{"num_hidden_layers": 10, "hidden_size": 224, "num_attention_heads": 7, "num_key_value_heads": 7, "head_dim": 32, "intermediate_size": 896, "vocab_size": 2048, "hidden_act": "tanh_gelu", "norm": "layernorm", "norm_place": "pre", "norm_eps": 1e-06, "positions": "learned", "qk_norm": false, "attn_scale": 0.177, "bias": "all", "tie_word_embeddings": true, "parallel_block": false, "init": "trunc", "init_std_qkv": 0.0415, "init_std_o": 0.00928, "init_std_up": 0.0415, "init_std_down": 0.00928, "optimizer": "soap_variant", "learning_rate": 0.00688, "beta1": 0.95, "beta2": 0.99, "weight_decay": 0.036, "lr_head": 0.0124, "max_grad_norm": 0.5, "warmup_steps": 200, "schedule": "wsd", "decay_fraction": 0.873, "decay_shape": "linear", "final_lr_fraction": 0.05, "batch_tokens": [65536, 131072, 196608], "max_seq_len": 256, "doc_mask": true, "train_tokens": 487200000, "max_steps": 4066, "dataset": "wikipedia_en"}
Each number is 500 + 40 x the weight over its row's rms, rounded and kept within 0 to 999. Layers, rows and columns count from 0. Numbers have three digits each. The size before them is the row's rms in percent of the matrix's.

# down: layer 3 MLP down (transposed), 896x224, rms 0.232, rows 225-252, columns 0-111
# up: layer 3 MLP up, 896x224, rms 0.243, rows 226-253, columns 0-111
down225 101:499507547494412562534533484465454589480543539537518523495548501464477516507533535474483502459532469485496448460562540463465541495447543459512459469510410527458440482502529488440550499516504439531474465486500453514458553502518501453564470523520489515548573449484454521509456525487432494480478462471497488554515502430492524556463478514475
up226 103:487461522518567508587538632556546520461433594537526510490547494469440435554514499497535459489520506469552520483418486496485502494477445491526540459431473473540495526434496496523461494526506493395471455481527523466473458524445495528475501442557511490519390454462517531527492503500475493556503540464496477513493451554458453494482576602430
down226 095:370448484509421568473412508494523522508591537501537520452515489539527467479505520514526535452504491512512393569519494455461496551504483503534493494450500500521520466457491537564497512503486467563563573520509535439482492482537536474506442568512513565497522508543496543494484470499518541564528457520439478475508535491456592507497496540623
up227 091:574523515486406532523528474465436575435539474493442500528515547526494459526495493525503531474559460506538495449403502451451523520547542461506481474578472484487447476463522490532507491553590530499513562494548441454525430499467484523557521482506520523478497451514504495542473559447464475480463586486509506497535496552568492573495451517512
down227 091:521515428531537477520436567502571492477479538505399495447453492569495506528498536538485503493488465442468528463498467484563566490479553564499456559489457567479539490586479571484509505447471507475484511513532460492438470489521449525486476544495485516500456567513477558475451511545475458533541543456574495531504504514541527420499524436491
up228 094:502533517506498477485522523483477454408482431442513425453462527487512489467525522605481506437515461514441471514561504521478481586538539509436503496462471507507498548481445477489467486534449529470541540509565620530569457457518532523476546490568573468469546462532463513485498450457550543575541538489513444449458474496535547503454527518550
down228 105:491458518541511490518565554543530490441494433490464546486577516537527489542537495437555514446480469500515562456545455447542414522518568563495485474446487501498467579447466540422539469507480493488548594479568465534530498538480505524527496540509596433485455507536463474487626515493474491508526563522465495550543522495523487497446538552523
up229 110:537500497502488477562457472508448465522596443504488479529481513476457592526581463523496449520505448446533492441478531557476409499514484533459528559479517451563421571500473525445507529579509487476521561537474529546483562557571403494467513468569432457483502492466527500516515442469504494502546519488530434444536525544575512526529539451510
down229 107:461512478529473491520423519445475462567551456530501549521504588478515463576429460564419494500529519527483535504593511470488547513472501512515488430463484420484562486504571464476553453529505498496525532467558495526448486558452481459490510462585484502555530500523536564505511552481499594542435519462518494492486506534432490560547480495509
up230 111:579484531555509559484423501513450472518539474548498472508452476533563482526493498515485452494465472474455460417430445553492484504601441511465448524477521508485461555521563492503520568514525483478459525494469514453561467475504447550470521508539489429440438526432512523475513495473541597468448517579556492510515501496578504495504475560493
down230 109:537515527499507468454472525485517444509518456465514498503464525544516483533476532535528550521455426518439478519516489463540490565513557459514438533534470477479514447519500523427542439458522472455525596478479503457494444545500512529513516497466468498517534495503445461526475539524508565518486531477549495574495484558615548637496465480486
up231 102:499489518457568546527485518476483454510454498493519478519606501517486465507513487478519442415515525437476537578465537570451491498408486547434522480503526546430524516544475445494536487508567573467481488417570540462541540436484488499536477479509439457377449528421520449525482522550494503478536479473479477533553460535488548417433496559518
down231 100:515463475545444481533479482447458475521573548472519432493460435520502536531455527519533506582475517483462426500571485442514486579502542526586513501523424441540501533520451526476388514483406468554519510514501530530471487508539553494544434465523514462525547451549479583462586523448508559521401498516455527533461544519433481478526469514478
up232 098:483491466460522495540454543518489545514519456490462540472475497456530495507445456523501394429548514435480494548409480615429485515541480515496494521493486491517524493473433594507475478557504478477562461526532560547517526488478392583506468574544464530546453530432511533427554496506523480448462530574528566435471482463482448445477481425540
down232 108:533453471473476511529515541508557528467506468451547528517555461479434433460473488467508525529538514494579507413508532492564497530458528458444512493452466500522509512498522445475361410484513472494465488429564521436467533553484474434480501455496504477493474530525506457569523515537499540502473513498539434536434479490542488508540497497539
up233 101:523555526463518550564476530489460460498443473495453554476498434545453511505462501437481549539485496440496518499497502559519510477501492557474504563549514515470488463503492446513539527481405512512475452465579484538487511505450511423529427511617491532518522437473560443477492511433582472485483593514543495512483482498442512509569448500466
down233 097:450495521497471512485488526581503548458497497455542482509574503534525476540437477514447505483460512482441509548471521427467464499532516506536471478450411481490565478461525514535476522472509529549576554495526493500475497495554491504387485480359490518452458452476507508521471532427481463518539475430552528511512456525503535482461539486533
up234 104:538480516433446426496535451453533456556568471541501490587491459491532432483505516504565435474473503512500514496428543474404486500513485436486467461458524489490483544444520505518521580372533479487473444544462466453487429538521446536585432498550580461586518490453536496612494508552492496471529508506521542501499585498531514525479525548599
down234 100:562525521549519420488551533579423475503467418484448491459506490450438481483489415548547451602517533505488550542526488530481574476547529516488569513590459507464516516472498498506486480503507538544486551487517459495483505510526494501545477484469523463496530539469526484536549508484499473554498501508477469510476545504486450479499534532490
up235 101:488472439484472600551544521519479428567504471474539470539479532439464474508504536541438472531492441528526535591481545421492538480496535502481528479518490499453521523451514527388459528458597501474425430388431497529484500467566465493477528506445516462524564505503431506499430513536434554532435494499472538488525496533508452454455574545497
down235 096:553474524459456449478523465509480530492417532504494492517548575502509533473530495516524458492497466563502525458482493488493551475494531502417518467492429528528463500542485494493458543480531452519457476528404505626452622477496438505513503495501512475493489464535464531508458511547457508508479403456533441417451545502559475508557529525458
up236 094:527420448464514491576492438553510422556507452483453464499459422457413449511513498477480509460497543526506518500487498526521438523506449542476492534557568499511502529538451482464497499479510489552489442559495513445531543453483458427578545522495475512482505479527515485490402519495439441466497500436490515579500561519489482524468468511434
down236 102:508478407459479499558506473588447524472527512443535469508521527459489504565461521499467497493536509537481518557481438552572404482506410462563489500521482483558499480485552508477526512457479441543502456549483470490551474484520547541500536543456452569500477526531502525442466440503477460496508491579428534547409481538491508472528563489502
up237 098:566541480426554537540481537476484474518494519481496506497531421553536526488539474514505467524482460458436529556477528539463497451543464472491494443499527420491513489536421394496496462534509479483509525521493505469585403506482438527452455492505512549515478571550398490478446496469475497528525573585451438515507501474461462549532489591537
down237 104:488465445454477490460531464511511500521548451512462490505497434544529467557539462555526421444507526532497495517497553452531513588481474491466478437521497484534468575495431454508546547505463527536488507450485489472534468468537508501431519532470433472390496472418560476556484507500448524502437531511566566489559535498507473403438478487483
up238 099:522417502499513495533528477437489518500434451495483466510537431457487524481506473536567509469481470544538566498483565492514475502596540446457502536483519463495508456565552502524485539464492446457527536565487483494526526479490408523486529544449472482437417511443504543488553466500511506531509470537511585495457387518554459510466470508532
down238 091:488513543551442509547529529525469498505546486519545523462429492437446509612502527471566469539522486457525485548522447570505586503447528530536499506492453451482480503536542522447552494535542437447484447447469456492466520528484519487522461418479541507492535504635526545490436545535472510445445539511514451455531506495456551537484558470504
up239 111:533432516490498457472493456570460468537513513534432435491466509495460495481528540530517530511526478472524476480483501556508470469513540523507530532445521510483451547600511441532498498544440508487492547535443508492424412465464470462449434464530584433470442460541511501560442393533483495456505543560570459492533594469529525515558486466470
down239 109:518519515509486519426441523489504432514525493533549454502514523542506506440528492531430539505448524540498498453544502523491469559478526493446585548486454605489506498573458497522489474543508585560523572492463500450541529456502387540455415565507506550515453534550475466513376469482518458518539495481560467549476504465463504535479551459553
up240 099:526454511406538509509496467459558455619531515512490465585568549559505460520499488524503543508496485537483430559442483503509500561537513541484441545410436491487493581495469496494575484529529429548485483493499526462478435489488526518562463511522543416513484548520536566491463501572518572554519522505415502487437534527546501469490486548467
down240 107:577575471587518515439484472487508462528580524537490485547520514462507507489464501485446486502500575492552452527514510550506498520470429448426536516528531549451497528545486485456494462428506547554504457448449487455551478482493478447518501518498553493525541579487430524495462459554492551479459445447539505507416519489478495530469540507524
up241 090:497476491491493444552444473469528457467531464520492478510509501498494481457477481493511469450497497472569467555533518462522519500452436503454471484544516467427485549454447581447545534549476530477544474518521494479569512496505453492533576527483525491411470460518486582530520488530411425531457482511521372517470497449518531433513494533456
down241 093:475508541491485552494504510501475520479541489484469468521503511492477532438504541517568544547544553527515427575534498502525475553514505459489445513533472523547545468466563452488469532525474498471577484496508577579541534484488548512544394455535462544593438536537535504469516528554479520531522501506532518540465548546556505446457440585538
up242 105:467418536531513570503452516568572447516451489486532452458431458474513437486498458517586546509509456455503458542523510491500510444420489552460469500527478503496483551529489431433496466507458498506517514498608494480536515488482413558523480453437506531512491425515504444429524488507496542531468520471479531437453465555527523503413491462521
down242 101:540480527529506523527501533515453503438461517457523395491475581452475481508528481509474516545492484530423589471532466516564464480531502492461481560488541448525467484418546505531416484511549447475522539524536578474496483518552575459474510497500554537559492526491457476476525499489544546516510480507437523512541488487517509520469539549507
up243 108:491528458482543531508486499551533514541549518541524575501533452504498512458512551502542544484505515466482527506555519538502480530495477453490461494510526421492476411428502515527477583544488492453465482550485522488521477564461493450507436489501531518499544443512538487511551463487476458519498476537490517538580467496375524489499553507465
down243 101:472492544500436450558553542556491463484518443510536541577496455499476577450451530423602563481540493490512493468452518513485528452525433522494555546452496530534588531485509469442515519520508548492443517455493516535499449524487443564525500512483457480532540461468492522464522464474538551465506479553513550486520536478524543531421522482492
up244 102:457504415447431525496514480491535476523504489456510541452507470457458422490501422545495503422436490544521499520506474554514517490524462475441483531490517527535499541519421483427506457545502453463512527544556525475549496503554458501509516524432499484544437559580471576503517540466463485562521545509539444538497548496515480574475496498507
down244 098:443476480529526486450518465430511477469495482552492488499562517505458457492454467488523474492532550452471526494518462427469499463525518552502532478541516500488478520510496510416473525505527488426523488506519557525571481412488554524465480591581519531427537488503466512448596438529431472474454530493426532539535604520480485462491534437461
up245 095:554554408511526499494459550495493520534439575515544499469498525432487492508467556588408466487474451478465443404466470479507485510462437517472481596498535459541449514506481521456528470511477506491516519440511516458490465507594517459487525491598442498479588481427549512506510392502520530537467496543578446470489442493532509486493450453456
down245 093:526551505466446445466423561485471480507426465461529513525439539441523485476546452514491411484551507522450489474534481567477508442534510452452506516517473465454523519497559468488413441492541446506543585543397477498476477420470512567470472490459543479455461477557538519570530495542483520493482491477484545457513523497526440472563554535516
up246 096:459482506522505518560471463534520468468498472443516497484564483465473491525547570537550440463545459443482470550482491542515513508483522527393518565450544490446434533470437588526489438506533514563540516559443525541496492437490513572514468482418530547493488523504492532531442423519528567500473473461526460476496547462409570487500492554532
down246 107:515537553541505468552524533438457504522459472511463581454479478606516498522475486521493470499530531556461562458462496445529455490508490494471567505498472595479436513511575510457514550465555525508477547546500452513390450453511503488475478463472561443488458469496525444534463556477524526496496486473566460550524457474509533499532466496491
up247 090:470487487462520563514418462512498529606488442503504523511477579492501431488467442488545497502576538487465485486454504479439504458452515522507499452515520512451539573510442527503449510415484504519532509423493556462552422512483504549452551452512513552499427499487553445531481453462497512446468575511462533486452509524480506559527543470493
down247 099:495509510504461460541471481500518552494531570407462503514498477546474471513547443507479573512577523501515500540487526455561508449475497496507477514490489458482472446577578470505511510489482531491489538497484445482493587500454533450534484423482457504520472504505521553587387465500564554502555517519474496451505419571434477479443524586554
up248 104:524448490533553517534555507532564491509481486466502500512491481492457556526537525490510498577484511555520481520552456491453437542466490515416384518501492475529459514487455519488512504496519547452508492471488457514470493482594545533581491500559492442555526497480539485589446452580540415532506513403486475521474424530457514525542492511515
down248 107:506505529561539504453502472460461504500579510468504520542501469504558443478517478469570511589550509497419538495468479539543476450555524471522537495505467452482480493501463549451467534479456482571630474484493528487530513554530485454483600498450499568503485504486529527455537510445482464489475534563530573505528566480544543500421421528516
up249 100:479464500493406501518536520524457481493529485517519584538476446473569443527514500525482538498546500519566451523516526419514540427478515527542524558487527547493556501430488471532517459517518546486489523548529477408518456544553482593542477525509521482451450510542430510522482469476535473479460450497518561550526500417481513407483541392481
down249 088:578502485446487488443477519524507524541509466455441447496493515525479561506523478541526519554490569448495511488507476537478533504560445491406505522534541471477473482519569548526499508499447441512555497560462501597479522443508477466494457515401472520477463495520575571545535532453457493519462541518586463523584472524476491482512499611545
up250 099:452460496522581526462549485517485568447463470544450521481564540558501449473495506505559494490524460555495553479429511523508507400505467586460506485532557485490555505558540481543524500468466478490499515499450504479551565555527442618536446495477552491508422545487443514468517476460464448508467442556567486496527453509456511525530589499432
down250 096:536513460502460513529509454562498488523545524504556462565482443439573471561480524550541593514484510487465501552497511521501556447543452444556439486489476482533467450493519534537456543475478518444486568506476530444520547469493559413508489456493448504529498435536522396532519501427505579539460544477433497537527501452462462494482497542466
up251 107:521488512529529475547486500453526589430500454564484519427601481527487504494469491539440514502582534525470488409519489474503488463461462530519477434468552458540540494481519497507508508526528620506464510500534498567472580515493529434478442542461513447525449520497480483539503563473541487562410558444450492518471525443482497568485476441504
down251 106:525541508508527429581391522570586446571427504517564477534444456480540452460510521476468384479558498510430544505474497543555501539463501503446494447536506517460535518533504530449552478477484495493543481453490436472549505503523424483512535518458513587511511437505482478515565516521491471502489457509523467457500529481519558454490485551470
up252 102:463503557477513453497487504460476486495437591503474463436547477493511500558484520449572467424495528430472445516534462470569537501399473508455491502478373564512494529472528533530466474499455484453500485528519517495437601545483481543517484534637491449501505502489484499504520457561580466539512531535532498451545514492481555492517484425438
down252 095:456562466540527517512539492476463468432542499512516421507478461431596527453423524470554508480432532439442521428530497512507467472480544524555460505478473497577500459550461530473558525487427467499522549594478501507512485511504450488492449484495512435493465469488529464514491480542478507447524537527508543500506413542423423536515445504504
up253 103:522466459565468512512505492431513522467468446512567525571526526657534509491518504463533484490504517486478475432476530571507501523524453516518528504456464503517547503456521509542497457543561536456453519536527523543518550488596462542533503484478544500470474559547525580513485410501478480512494465548475535517466552482571429539456467532529